config.toml
n_layer = 23
n_kv_head = 4
d_mlp = 1024
vocab_size = 512
activation = "relu"
attn_scale = 0.125
parallel_block = false
init_std_qkv = 0.0236
beta1 = 0.95
grad_clip = 1.0
warmup_steps = 200
schedule = "wsd"
final_lr_fraction = 0.0
doc_mask = true
Each number is 500 + 25 x the weight over its row's rms, rounded and kept within 0 to 999. Layers, rows and columns count from 0. Numbers have three digits each. The size before them is the row's rms in percent of the matrix's.

# down: layer 15 MLP down (transposed), 1024x256, rms 0.161, rows 463-562, columns 192-255
# up: layer 15 MLP up, 1024x256, rms 0.156, rows 464-563, columns 192-255
down463 105:493471521489467479514472470505537521511500494529497477448507514501513480491509461550524508489528499457504516490493555531507499453439460494461532488457515496500475531482506536508488507474485477
up464 095:525548527480573507507526499501505489474494448499492477492482503494490477461537499476463498521502499494549470494541507511509488491501480518528483543521522499473469509490495503494471504490511549
down464 094:532508495465493485506513476514476516511497491472493500528477453470496434527450462515470487499518520478494554476544473506520492547461502514527514543507500485450504510417519539525509487478439532
up465 102:478505460539503476539469474472493529503482462442526526444464520476479506514501512488517535552472449556494481518489491513526509483493516464552503511504501521503508482520515476487498497522472503
down465 097:488519499502502511473527550452545523499531515506502497503492512503479549520532486487500517528496512487482520515524457516491527538482486485488503469486503515532457482502502534482474530528511532
up466 105:512497490470477485478494499462530475521496504512462536508477498474500531508497526470487519469490486476504490488495552482463516475507524475501492515492493489482503501502516549471504522492531494
down466 095:499492504500484538498512494489460509544466544523524496471524515535507508509513466474495498525470473518537457498509495489539519495499494501477498500509496546492515448497475521493502475459465490
up467 102:568520513504481527517495530519527465449509516497510501476471492477539461549520484512515527511495479436498478503466535537490491489471489492465559511522492518529497531530533527468513479500544498
down467 100:510466498440511489506519491481525494504503523523496545507460438521501505461513463593493475489474513494487479484513505483469509503521500505497513466487486527456458465479510492531492460509518459
up468 099:518475515522521509475495533525485473495500533472520518482512490565544482519496536495498501505530480540505493486488476498507533530522520495484526481547522519501495500504492492505479462480548531
down468 094:478569494496518526503534451481520543492494538498510508513529518479480469473476444460494533465560529500524502504503497510517493533509475510507541541515486523523525531491528514550499533508420535
up469 100:498492505491519525506486497481514424496480518537525496507465457510488543475481500500506526514475486476494530495485471501490540511430483510525519503464432519543544505516505525456507521464522471
down469 101:520509514484506519522518536493490537475548470489494449484498481476506512484500508530458497532475437520519479481474530473464502503491526483509523493506516434486487492460496518463554499532483504
up470 105:539498511489520537477554488501500498499494506509505507506514505473492472474462527500515459471503501515483530527517515531471432457507477535528538510515512490490485487555472483512470496481545506
down470 106:576498508514510525536475515476529501440468527493468512511500492493528494488486462524477514480509515499532517424456462516491526479468452497481489495507493470498489509494490464517554508512456451
up471 093:444544517523509463503483501503487489509520506474551522504507470471474471499528490497512491523491443518525469493470536482492477491507515513435504506532490479508498524465515503519486462497524552
down471 099:572489559511466515494508498494478510517461507497481505490484435458479479552418450530451531514526542493516514528512448478481512516518470480504517483499528503504539488532516465491507474480536458
up472 092:495441470443550496453523439494471494508494471484490510506523481446524489478511478476535496467506493510490513477525500503464477510483492486458485472493515522522482466517512481474535474489525509
down472 098:445502434511510514510507503493513560503499474478508469484492502490493535506518536466473503450517515470520487500476473464501501492510496476512501514512457467445478448476521517536472476500506510
up473 101:479551511539494510498531494470512499476526559498460494533489534492521516454474478477498504529491531525473500495487478531469481523497529532531537483502499469497501535503522496454528480553482485
down473 100:454484466486538446512494505472465470525503496496545483489489468467476460474497532471485492510486454515520469524488493429524432495496524498510512520495459505493539498497502476525528482492448487
up474 096:489484496496508504482499502472447501563472507536525556516489537463468505483506493490483463517527475529487524531570494505504496498515513451473490471569482457492510519482481504506483476498511498
down474 096:480487484493453467534512526517491484488530482489499525495520480486468509502522487526509492493529494525512504489476492560469514512512475484514493490511518460514522523477516513517535501472461509
up475 098:508461490540446483493462507497511484500465480513475471516474486482482469486474485499524490522495497490492530513488529505496494483500479470444511471477520507468500544515486487558479479503479481
down475 106:493467461514440485509500513524495511513536510476485488482481480548479498512548507516507478493492464484485497513515469501500504541524462495491504500484533523486482502512481521478498580456535526
up476 099:494515512453464504478484534494478520502460456502497485509510471539498532509482519510456515524520536497467482504515496467457482509520521514522483520513506500530489485500499476535495510464511508
down476 101:469520466528469467476528581528479485485511500455544507486521454481502525516522546534477514522506520477469485545511520489480501516521536482515492464495510540548485519518515507476480462494545485
up477 094:494527488500443561515469480506479445473516513490465528493473511485518512487503491491532504502501517571508504499547546500477496539515528520489479495526481524497513522514546443481513544493518490
down477 095:518518502490471483499471502472500511461536466496485493488493532523469500477470528495512530485494507505438532462518549520516445502526501547487475507515421488527525542475499476476504548490499464
up478 101:495465467482487518474484472464465460534520530477431503523490510507485486476505483451503530528513544543446508506518514494487478505477519560488477503534515474525481506514534481505508504491522477
down478 104:504485457515469490500519493502478480477539543483458499484486523530496482499493460482499533508515477573483505519495515493488538507508505554519536490534494476483478505483524531544470449492532468
up479 104:462506508484553481500494482513488474510496484478481481456512510500543517490513498481498508503481496502475509512521489484452540474516512530486461447529498513525449484537469490505541464445517504
down479 098:529479525482495481455492538511518485504522544495465499463466514520509499512489472518564466495585499553514494506486521497505491523512484518496511525475548500520529485465489528475497525537491469
up480 094:472494541510483456475494478508488494514488532477519525526491535542481492497489475500468471547497488477502475489541527504492562553526513493506508502500531540518470496490482497517500493476501474
down480 099:533497537508495440539510475514483556477514502469500518499535537495538514474476530490497514495521531523490509521500515481489453476479468516535457483519556476513493477532489500496494527487490514
up481 098:491551531527514489480506478520509529491495499480505495471509504509515500497515521502471497487469498545494460500497521525478503520499481486541527509500512506506461481504520461514529540544512488
down481 097:511449525483514490485464500551522502461479496522484504513500488513523488532492502481526470485483515518483526559511499482496426501536531579535518534468493498498467473557518477470514507511484478
up482 099:456486535497499535518515521505497499511506488492497471500531528523540512506530553506515472500463492491508487524503529483459479470507501520514485496474485498526525506490526515492450521454444508
down482 103:460466511458494465551513499516503515492533491480501471543438497430464516498443524479541476511505538536515532466455493496483475542450486523516555467536500479458501479531529492530533478517501464
up483 104:490472527518518537507523511496532482534479509486499479548500468526529491474480526468495486482535483503494521497523493441484475519440496526530527486471512493500489453523485472529477488515495509
down483 106:503429531460502479474460469492504449481529492506459476461487509504486518460501520518515517490469441490532509482463493472489502506511489502495460490543500494509487476502507530517479483490545506
up484 099:492510525540494538482506492510483455538544528501502543531514532483490483519498498476511507493496521489537483527459514480495446499496535473477517513522511493447499479470463521491478463481544468
down484 102:506521478480460488487483467429532518533464425517488492490524510478507512506502523487480517517472547552536571524500491486513521498507482519478514472536484545518543521474486477510513510511499497
up485 091:516496467518527447557514502462488494503489521476492473475536532478483526515471552488505476503515534505518521530526517488485453465490518491485486497520510480502498516491516503472541490492498484
down485 093:547481512486483493522478536472497511501485519472474514513475491551565501495491480458490554467455507482526495450488510528502489537512501529499518512511543478474482494479518490491549523559497519
up486 088:509526498500535534530520533460536486538512493528546505517541469496479555577515519474440498472531482482439505530496475484470456515519535490500491525498497490526430501520502514532514519508485498
down486 088:470498504491484496482467501485521486498556547483460494532442505499510461476463462564526523539444488507516446479500536534463534500495505478481508518494509492520496515485501491527508487490493494
up487 103:513528512508503514487479531495467515484475533440475496500514462464505492514522515511531553476523526497482480492505516528463466522484518510504543494488462565445483524508469502450476505487492533
down487 100:516494507492518549484495501467553501496500483512503519532516528494497503459478484517501479496523549479493475488503493516509520484510494518558490477505459515495519511498514512561504464536463513
up488 096:478434507510467551470478524507500488492464534500484489500591469476494453471480541522460521479510509505505497496461518470448511499486470466526540470471514546492488534487493501482496499506489498
down488 099:491473490552491449528544479481506470477529524491499480517467525560513467521476527462519513512486527496503504508453511504503487484521495498513442479507487515509470463524450472504472521520518510
up489 101:491465518543518499506437472477512499537488487506486504516473465505476506479511509514533490498513541505535488525464476474496472519501511526508504466529522494477514521518580502511490472501513501
down489 097:505478497504509506497483528513481518501489484504564497495497500507523557494484505543491514474520492492513458472504502462496487496477517524494503522485469544526494501514517493517471536491523455
up490 101:512485478509490491482514473488489474477530480489490503477484505507489470506465509533497533511496512521524500501479511503527481504459451524520527499542508555543532499498459518487496461514511510
down490 101:511539501529495479504498520550491533457507492481469463509561514475515492518473497480489520487551517526505523478477548572488534507470531544495514473491515479471480484485518493529503480519525534
up491 102:516518506457509539487508502495532498463512521467509494490520519491479499462488477497512530496502515504508513499501544499482552463495530518503510525461485470495477475510528511498512519516495506
down491 108:500477491534539482513519499502486490481484492500522492465499458507511534498521528514529500478475520457507488505531508484503507497523547468435492489483471506524502476473529529472492481527507418
up492 099:485527519517460510466497496491483492484523511509496551530478506514476508528483519518499537500492527511508536508506530509464449485481490517512486476537494511472475484485479509508525553538549497
down492 091:538452497522490521528497491518480482506483509532522465545535511505526537455446472494507498455481494495538445531524522497488508519516480513493495527532567488481544474523509521494505526548461485
up493 101:476528480478487515477483500492492497518513491478508512502536512490515503504509547482482530505417481516500491509505506478520464485470504496464457520515509545479503579414510483468545485498493493
down493 105:485507466451503492501441547471490485537442475504460528490486515518452509499507499450526492485513491494528477489500518538482486505521515491482469481500470503547548533522503501530484462540494502
up494 093:500434467502473520487526519453512472473458487470489515463519504507493489479551467495530514509465495506507515524545509486478560528512478485530535479504523470486514480506509486450532494519506487
down494 094:514471501523508467486473500519468478504521483517490547526492499484487541460538535546509476494544509491492534487491495513471500477512510478511483482484532549480508472496497473464508492492483547
up495 093:479523488457498481504558489493499475476474473508545497483513502475489479492498517479521506533526489489518546491500493530508527516462480496515532477495527483547495495514494532471492517481456516
down495 098:501466496522503484525493443548480498504496471524508525498523529501495511531472493522450479481486489528493474457498512456510491448504509504487447459527534496476523515500506494510502495451526448
up496 100:541522530496505484497516537546495451498526501508487560522536464520544501502499511509486511531501503487468452468499524534517516504456483506498490543521515507519506512511529503505517532437461521
down496 104:479486493482485492532498554504499523535529491543536508503485491551508479498504518471527520495480476509478457514508516507512493503474468498511492501517485499525532452491520482464497518505547509
up497 097:520515496491481497495522487535499500466470532489500514504477479518508505459547480491507474521470498486502488451492519531499529470525469469522476446525481499424477485465486473559498483510533513
down497 101:516496486530481514543488499522497492488521508513489447514452528450524534519520486509495468478504467512498508557509487521526520518465454501507506543481485525535533471541502532519485499531482498
up498 097:506541550467494513516496504449459515526518507525510490500522448489507511517481498494444512499494518497510478472512560485488494494558524547520498498484474491514511491549536504485495510529509495
down498 103:479536471536523542530552457509481512485495529538475508525496489534495463471507473505449525536477460501470490559513522500469513520537496490479493483477497490519518458488496488476456465509484512
up499 097:486525477496558510496470463519468490497503511491553523525500503540495512490521497562514514512508481485465447509548495486499534491519519502501504499489459498461421510455507471470482464449510530
down499 099:454459539478535524511507496441520479484481516524467536509541474499501526501494482497522486498540503518478466537494497492514508506541518502534494484516547465516534486529477507547507529530458487
up500 103:533486493517541472534484496489518557504501438482496538534469464558494505532462472466533519490515499497489487512501502513510480465432482552492508476483493513504493556509534516470483517518510510
down500 108:514480533486521486458479462464513505485512479514490480503462510464506543445446513513505495509472538522471522532481461469512516511478502512467509490550520497500522510474496479474499487472516508
up501 098:466472547530550483481509477496469523514486489528510485534490496503556472468514485545523503521469503460488511449541465468509481528490501530509464467485500500447485508498492487501467482504529497
down501 096:543539489506531494536480470549487509512491513498490527454529509492538496520493518505529528520487527513525476464505480522517515516521507536503493474543511482503495505496492527456488514519547544
up502 102:507523501464478534470482488508499500523526472572464530497495475537488539491468493497509489506482443480494504496468529472502505479485507516531486456494480494545504496491443460503479507467493483
down502 099:483489514491532524505486500524482516530517497523442470473479537488540475513469498488490473523485482493503490496497522485497494527495534492538480462516506515538480492546481515469502484498478497
up503 112:470504504509525484474497521498500488500502498521528549469497503510493536480512482481546491452529478522473533479528477480484478453507511482498489515539483482538499517470509482511481501496506489
down503 114:543463535464500480496519496534483492498531541481490532504536500479502495542531516554508505488558489483463504493505481465480482539463505521553522523481519494522503497519521502513483497521520494
up504 110:538527508496508487466524478485510543487505507484475501492505508485488465474519498502514493497538541521510526478494525464451556525481511481463505484509529538494435480486505525482514504455513476
down504 100:522470505527543515478472463508474457505552486465533505524511482509491494485456547491521496526495532501494463485518458536496527527452474493450516563480544510485493480465489498520493536532492491
up505 102:491480510469511504459519462512485508526502515458473497490465533487490514486518493489512482487500472498491509543489530501516556513511521463525493467475476459517469505456481462474490441480493536
down505 096:449505480512508472502459514498478455483534472498485494535525538521517496525418503502491464508520489499511499519506492531533463478525515548522462477513475484493526490555505480530456502511538488
up506 107:513552470453503493515461491528485494478543518546483501509516482471452487466496592500493517547496507483514482530489465486495501504494508504484518529496503496529517482497504493468475458480481520
down506 108:500511553518487489490503552496510562458468464498524506487469463518526507453515498521493521485524519483510490498510534482493513486530492514517521535476543529540492504528494490529496500507475554
up507 105:523543480481507492493516541496543486506486509507465504548495536491509513488500501482505506503513513543500485460473503492491505476496500517516512482501477504497462499501499481501473473502526515
down507 110:521489506499510488473486467463521515520494494505493490481509497547499509467476496506530555483502534473520516528526476549515512479517494508532490522483530503497524457532541498563472547526517569
up508 102:497484511511505490508473505457487441504524462498499455487532501518511493472459482465502552495450522502485521466471516565493501508471508505522479498472484491536484487489508515489552474529506540
down508 104:514488484539507501520525507494504505507476557505532510503480522495522453497494533503511482547480515518482501524501478485531493551487529501512549528514495455500531522496479498497506467474502517
up509 095:489526457521476547526494492492503475543504468489498457494475472488493498518496528499514519529488529519472497537537481521496529523476493505512494503490513482494494548535504503469482481506528517
down509 100:466490514491489493521544481469475543516514521557448465482488503560479538486448485499504528532484464510479469502530522510492478484475477486464503515535508512495488496493500547461533483512524528
up510 098:505480489521448502504535502519462524524482507485467492516530499521490510498515524504431512481441474509446468486490490461469530496479474540474499538536503496479470531501506526497524509504534492
down510 100:434484564509527482515522492506500553511503545495527482521510519511505537492489472496490506523517506536529483530491476506581515513543446448520477508511487514547465495502495536529462477509486499
up511 110:498526467497494529495466510497519515495538545507499463476463490537504523483479544485503482503501484482494500488530532539492519471504511496511483522493498476484510544482481523511515463496533534
down511 106:508493567500446502518527518521523520513530499500533526478521461555447474525570465480473492489503497499492479520485519479525490482490508479508502500593514484523482505537491517478555519478469481
up512 095:495513505514471492507494482491508461500496476511496521497476494470511484464515469519494543517508453501498538502506504505509474509490495460527513530456502504529500474496472506517527523455551462
down512 098:499511521488502518522477482509513482480468492508537493491532521489511508508488496501452535473491539549511545519495514501529488528498493497493509449495479531453483483504501493457488491489501495
up513 098:517521522534488479535458517458448521519510459541505522516531445494501492505541492516473515509471482514522538495480470483462481469495530523444495460506488514460515500505557491512499486504497498
down513 099:511483497517552521497528474499560515498504537473514501545512523474474498522455534544474500497530497453523477488555535506509513509485503509518495518527480492517509504560536494530468481461477469
up514 102:504487504444509504468469522475511506576550477497502497500498477501465517485515516526542477515518432478497527500509502477483495516519496458474535517494514507511507536496477487489543539533510506
down514 108:483443470476509508481509511501453463480510513511516481486494468502526535514465490436517464496497492544537491499497462480486486494507489480527519523538492549539478489560518499513475509505491479
up515 092:504500486474490530516516511484455457529478499538481521456503507473486468499491492510508502482483509506512508456531519532507523504476523502554525472497515462473507509481517489545515469501489512
down515 090:477539475502467503469519478486510482480472529490555500506472531480546495487516472503480500476469511526526485485465494472473466494532526481476464535485508528483492519512497537482446521469522479
up516 099:502477488477497503475546544513500502512476497501469466525486505496532484520534521459494465486503488457532533497537518473534511520441493507488565523497475525489565505508509475521452494509543500
down516 104:491498514471468585509427498480451550514538535533531494528549531529482505512492520501544538501513513473533496524510496484509470468497483536502473504523525526500482475485543528510524510490508491
up517 095:486499526496521520466518505503514490471474481533513457499446489474526523489555480504540532460472487527455493496447446514514490510486516517499555486449466496510481512483530516530494490476536503
down517 089:546474476474492515483440508526482502517467519532472484470537535494464512500449438538467480488522502476515509498509532469491548488504516478497459495517491492486476504490495509463492499547510492
up518 101:526528478489502506490519476490511504513450508506522463505531488489512473456437491453475478507466508516505486519466503477473551535497515505497525511494499516523506491470537516501473471524496461
down518 099:506488508501487519508518517503582511469528490492510509474511506474488473506535510477499507533473506489542504509504512490510472462467525510486534486520504470502502496501481539497476548468488507
up519 091:512484479482538515501485475532541535461521516485508517495508523507501506471530489465449486512453466460543480475472492499521475521471502509477515496513473554511500511435437482518517476486500507
down519 100:494514471442496515461494498499507519540509497536489494435512502483462507457503518483559491463481503495503455505469520524524509519474488534499498495534543456506480517503531488521502445501494458
up520 102:447480543512499486508511511506502538504517497514537509479487468493417496473512477519529458508491521505512492492522458472512534536467531519509519468507522471501514507514446490487517496477514507
down520 104:451517499518478509506487512496549488478453534491449480496490533505512498507467493468490491478483547511478529479494494487479483541433489483502512518481448497514505491484529479538531471490503495
up521 097:491465478502510485467495481505513506500490495494439523531545501464521504486528530533512495527463502471459488536500496500495492533520516477519541483485515523528502512501477518475506495486528529
down521 097:503481500522472481518505520457524510492475470507496473474500554556492545490488500544509526544493498522454502556503471521536496494528415475472482489530492487499476509492480540466531517481450501
up522 107:508501529471483489541480495484559491540516521508486511512495493512461499523527487524491530468490542514455490513484512497474575504485496528497527533482501513487475497519500534460497465518450534
down522 102:506502515501489507490524481524501516504505536521518535542492506497479506508528473511518505511490465488533496478521469501503474503475519494469510483473511509485476462501498496479498493506522555
up523 097:463481515526512477497474495544492469478497542486498480503502537510523473467501482500469479497498470528442466552483515476534494494523470518542515458501500474522490484510506507450493484505508525
down523 090:529509494476498535503478473452484485528528457525492458507509481510488555534511518461479501471501486465453518506500517496506538483458548475506487540539521496485545509467528499506515487505499469
up524 105:490469482489502494474511540499498563483495533491544475519508476524491515486485489518464514486490458508495549488509455465517518509457593492524537503536461464482535494463500454526519478476488508
down524 110:454485526528493552493474509527492501531515464478504480515511485507526504495522496458485460503478466494512500493467504506539543528478508460511527509527497464510506463499504510465499480470508542
up525 090:494496526511508488512494487522523508490489525514527491485479483469477509502470464537486525489549502487492470517468508478479510505434501488527511507527507445515473516458554543524423479506509490
down525 096:512503493504495499427511516468519480504463441514471468496549517490544508457508527516533520473533518514489536481492532498477430504488539548532501485519510511478503470536465493508501512549485555
up526 093:494503515527498474524477472508542467490448482518498494503485504455468564462515497527470478530461520497502521521471510516451511521511457474511496524477546468459551488529496477503497505507504489
down526 100:485489458499476500482474462532517525511485487491493511506509500487521540497541520520524463499514493451446531452484559521498484465485504532504515513504478500552465496497488493479533537534513521
up527 084:490478486490570496495499496507478489524505525497495451523491489530474507455492570466508530502476514520519503476495481501456468498482523480467496497493533504536500477533460485441520492520515486
down527 086:478476488491466498474487517542493508467524477541473536448544515434481518538528454471510490489476494512447504501465486504539507457475517512521487495506540513496485488484493468491486496468528498
up528 128:447508471471513484435451492507521525486511493472498487547474469503505533484552475457483517470475505515473446490519457493482454474492478505461527486510512518502487517495529506491537509472511499
down528 138:477505488502497457506513473503549549524502509501525461528499544506498552504501524471462524485478564463485464526490522500491489508490468506481511454457487490490519492504516523500518524525435477
up529 107:518497504472496522526506503489482488458476505466497559526470496536497499541529468510438494488499516515486503497489487452510514510490510549513497506533485510520527490441469521485511483444484528
down529 100:478533465502449478494526531528460481487448524469494413488521516483482487519494501468459499503497475498523495498509532521518464512509520469553511495516507551501504493469515429472464495471458469
up530 100:531468538494523493501504521484515524504497491495524513465483538483479452504499490497468490514463470538522464547521537491498528471478482493482542533482481504494491513420487459505513519455514508
down530 094:532471511513527540453464504471467496510478470499500486529502469564497467504513508497483467503443524496501492547478502490483487520525518492504497500443508524487490481521478467485508522544506514
up531 104:479522529539529443487476513482470483434465502509493499524491492513483551503485516520494521504539499498508506474500482523452530481517519500520502462510535484512515498505498515469486498556450547
down531 099:477489486472475499504522522457515549527504441485488493508530474495522495514501491505531528479493549540477486496495506479501479502543492507537499501468443508511511472479517553533471542448543507
up532 110:473501517546494520470552497508492525526523486466461501467486571462485536513455574516537525522507484542523482531450495492505512469520523500498449490505513530499556554498530500498477470520482540
down532 096:482512514475486482548485477544500491555521507552466523486546508530518487511539498503539475525511518486462487493506542485483436485456516511523553520510455509488482516475471476516495515489496494
up533 086:507539490479520490522507466516495491450477489494456516522496471533510530522506508492493475459525508470485481441502463435524471492470515533517482492492532565572517490463515514490482493494494489
down533 102:467511495492486501521516530538514533491506480525505506526478494520528511537477500507494500494535513488507467536475500479534520521496512505526505545462495472494565505491508480498513461515508498
up534 095:471507518492511510470440507470503522504514505493520473521489489504538451503471529490426541450511515496484483476516518496503483489476513513508497495546480519498468538512509522518449438498450493
down534 101:488477457503538448525484534476525508458470486509495489514529509515524521490482539482486484489538508483509573446493525500478518466496512495530525526474568523504491495487476465535452421468472487
up535 097:494511493515471493532525442535499520485512518486523481474465507504486511442492502535496463512471478476497484504502508501518517494502544496505499506507458479471521487503528526494507517469475487
down535 092:530475478493568559482472470534487499510460528533512523554512462529467497511487490490493488512515554479494525465513492479452516500504497498467521519531517510519480535510516531491544527495556509
up536 105:465523487500534529519512482517534520500460509519461477508512500512501516520521503497477506525431471576506522498506504519461493521526545515480536518514466486464480503513495494514500535507496497
down536 103:435534487527482503462512505494491506492512463482458522504550535483512506473512529494490508492503494536498467462489499481518560489505488511462543525474464495518473475502517512460475522503493524
up537 097:456484513510475485477506477485500522520514438438466505498543480516479490481506490531494461487503478501486543519509545481473484523476502542462496517539466445525466501540508548491540559510492494
down537 099:442503493498515515527522543469559505492487480515490484473480468475501513493475504487475474474519484559492496504517441508463512546518508460528529489540499474459519510484514512463486513499485513
up538 096:477497516485490525481504500496505469494500485523495499500477496592510469481424521532542482503476505514463500494469504487483512484450464517503510507524522475547515482513518515485518468472508542
down538 101:446470504503461476488447492514519530492504500521507504489488505511501504476512494522519553476521547479506546438497504528483513520462493477476531493486488510499474529502474518494496500504489475
up539 103:519504476541535476516434514527451507491496505543489478542544485457511500497488525503512550471487502483496545510498526496494497472512515509512517466506505451520522513518500499492487525534498497
down539 104:512512499534498497481534518521487518514499499538484499554484492536507503502504518509539481494474509494482540504477534518478513507450492478536473477479481522513505500457517497489516489464521501
up540 101:440526497498526533500500474534456524528500473569435467500474450507532484488504470531502466482468520498485521524512487487472538521507467513514534517470511520506518497541515535495488476498500540
down540 104:493490496512501521482509460460516463508502491519453533509498518482491494517488475527552525494510501485457527477504501507519480512503495508497524457514471489480462503502506539547492543537505514
up541 103:519497544498502455452483475484459508459461487493483479456499487454486480463524492521454488499478529463499492474495508543497492490511502540509476501502497500472514473489520493479507505486510516
down541 097:506490497508503531558553508526468487499527502537520511460527519517513513489505494552507526528503535519451480509503495492521543490546498499500538501519484497532520504524511473503484481465506496
up542 096:544485465524506501463496525489502497507506511470524480535475532497552480501478493478526488498536482485519487488486526516520491496514504536486507480519480522438485544486499513505561515545495457
down542 099:527497512457509519496508559492558529565480504501484534474522476503537511503517491509542473457486501538496511491496513515473522494475484480481513482489505506495538508499511439498486496523466526
up543 096:486518512487472548475550494475476530513498472437556530528522533525480503466544502550521496483511457525496486495499489492488521489475528507539520469487517482498515491476500488468521441490480477
down543 101:494502485540505485511480515466505508532506509481543541498536508483467439512498513518498454472476480509500519465487468498491508482556492501479452500482446535498479505517459510498472550491491517
up544 107:507529489526475561503458456472502499487506490539466510502522495528506458487472489477505496467489506495554449524493487522482510492518516501519517493497507493508507475509462477599509476503475483
down544 099:539474425487493482547466516497469483494480469505497510483449486468495500523513479529512522470529474538477501458470509513496462457498487549474489535553494485494497479478502577471525547466525462
up545 102:531517471545474467458506470504564484511506512447559456523506485499493522492512533489514513469482503520537465501486442513508514496509530529489501549541487452517515513523479508517491493501532479
down545 098:502540499493519506481522481467482468502528497529482506486451538509472497467486519495485528523510513548528500557495513538493518507499465486472482509493490573522533546531487541502504482481495549
up546 095:490536498540510467508502509520516527511508519485505486555561428525495504453513547478469491476492508526463527499539526482514466481486502484497473497446463527499496531524487527499491478475530481
down546 098:488487496487526564485466492544510464523499495495441515491517530454480461520491479483492468506522534529490478505468507448500509519492487507514489515459511515461484498509484487512481483514472497
up547 099:479448495509481515515514540480503531523481528466552493532509476480561496487477548545532512524533522518498474501503509498479491485480493513496526482475503432498496458521504516477518487466513504
down547 097:522516515515500491526530477478554490521507521495485441512480528519487453546507508475496494488520503496515466489475484472519500530541485462478562487499494489503466515497510503509537485472528542
up548 135:508551498512549483519490508499546492517528498505524491529507450519491501523516499518469531465543483473501464535513509520510441514510481493518521480503492494513460470503500503533528446514486522
down548 132:490484516508488494496479528500473519466484481518538484489463541496482519489501497474475505557520531459532507497483516505519460527576493470528485492499516449507499466468488545516495520507441475
up549 102:470535488496497521459476438482469480513511481496525490516478514485487500426461515494537520479501462507506486496489537521557498485468470516517501518544508532485552490488527483491497480527480530
down549 097:508477500506485526521491493493495469441462507493569486460501527501525473513465532495489491495484533468473468497479514528494494483512483496522547514497477495454536520496488479519510471549477506
up550 092:493432448502490518540529481500527542474503505487472491528495497497518522472485498493523507466544513516528519435553484481513482504471482524512501517505498468503515492487505527475510508506517526
down550 096:517491509474457486484489500480497465482501495528504506495509485519499474479494477523543488533511515463512534504507467498505506526497515507484504487546531496518517479487475505498527531545463505
up551 103:507476544531512500488462473537480471525457531513471445464463491479490511517485513512517479515500516514498499538515477457504509517559494467525523542495515462519519462484518453514495513444492529
down551 109:489498518493526446532493538499487510512492477457449505480409432504466489522517477513519524514511457532475511473494512521462466510485446527496488484510456478460538510520543500504483519462499456
up552 099:444476481498545530507533506513458498480509501474483491475511505529537515496505498462516469479508433517535486509505499499507491474487501459489475494487489478485529508503450474546478499458511509
down552 105:456475495485448501505495513489559514510493516467476499499471511506508511496496475519448452476516497493533478515488486510457498481511480474484431512493493490488503523515482543484503542466509524
up553 098:525498468474505493508529490471461514471474487465497425530520483510519499511517475485513504492464490441560516468501470499480510538519508496511511447523513527470529527494496475497495493516476492
down553 097:480472552508539512470510449503493533493515488541476505454531524473502481543499478479529485460518536530501497496476503514547517488507521500476474467487494499469528514504495513513490538531540522
up554 095:495572519509524509463481488450486495486478521533496488520502515475501486502517478526553514529476484514489471491548504543487522463470463488517518509523518467509494494534534544454487522519503524
down554 097:467490518469506416525523496473539465506536494536512503515562498455513502509506494504460472530485516508495442521477492462569534508494488463542512432488477486518497523502540507509526489516489489
up555 103:429483483482507490488489527496460526496502463520506525528494493500473461499495471481534506498557531505515450474488550452525511486527505489531532493507466496514481519513515475484541511477475475
down555 104:510530462488505506486481513459476480493474485491480506515478495504520495513515479534476489532505479468522501478523539486519476473469475571501513528520541521498506456524490507539525542493518510
up556 097:583489538516520454458529528494445489521491524449465478500514537548543463525463488493518488548508479497516491520481519469531505488505546483522486477502507536459523472477522517484523492509525503
down556 104:474490512498532508496513488554472475514479515488489476429518457533492502510506503463515496471481481550480505519504496486502471487510459501494493503484550450529518500535517431512513514489503486
up557 099:475453516514510529469510516504500509474448516559490474511477529531491496488507544480497504506522504470498484492492561464479504507535498503470533522461473491506490484542465516525531538502529464
down557 100:506452528507507495506475462501524472547504492489476507495519487518503463510541494523502457526477451531473507566477513507489491491495498502561455521509533482496526513475497486529497498424475506
up558 098:537549502509512551505510522472481534538502495476512547511520463474513508527472486506501492491487516511477470461532485486462525509426513511534505496471520518503529499478477535474508516469498560
down558 094:476499491493478453530501513550502510476489489520534493469515482507489436437535486479517478508494477505488494497506529530560504521532502482474517476499531471535525531500525511506506480502484474
up559 098:482535502455524489529460498508479560565509488473525517491527458531495534506508508500462504479492496511454475484527501487486511486439502517488494558486534491455489486518540496497453495472515494
down559 102:482468530523531476490495469467486506532513511462508509531510486505499465542518518487498541483495480489503497517506510496541510493500507480509495490485544536494527487507494499481520498469477499
up560 093:497477489516493510459477481431470496495465527463520472502526531479463492476506511460522531536490496444490489477511515484507531520484528499491515491527506448478515517505512516531493528512514466
down560 093:479521538525499514490477492511533494511498507507499478521477468470532532470471517541493494568489491532506496494513506471509520516545501499507546494471524494469480519511509492478499499430516464
up561 101:537498494512495503479464518492505490510473485513464539540512488515491500548489463531543508507491548492495462483515475488542509490516490472477466515488493491550512476503504472531513473474511524
down561 100:472517498504542474480508463496509505491504478504514473525495481500472497476492508502468505551504505538480459539493510541528458485502515480523578505499510499505497501510502513474478518478514464
up562 097:517507465520506498541518503517521505512511494465522525482465522515558510498518528509493522476526454480520478500515462496506511480502502508467498509509520425459499516514508514439525485477502464
down562 106:533492492519488524505482525511502448542522467518552499533491526541480501514487548504497521465478469531501573501506484502487489532528489518479495503478496496525462470494514473440475479448497531
up563 099:524500486499516580534509509515530473458492520519519495524527529496452516483504513532495428495515480493466519482434511504496495492556510528489529476522550523513503521524518492527494513483493520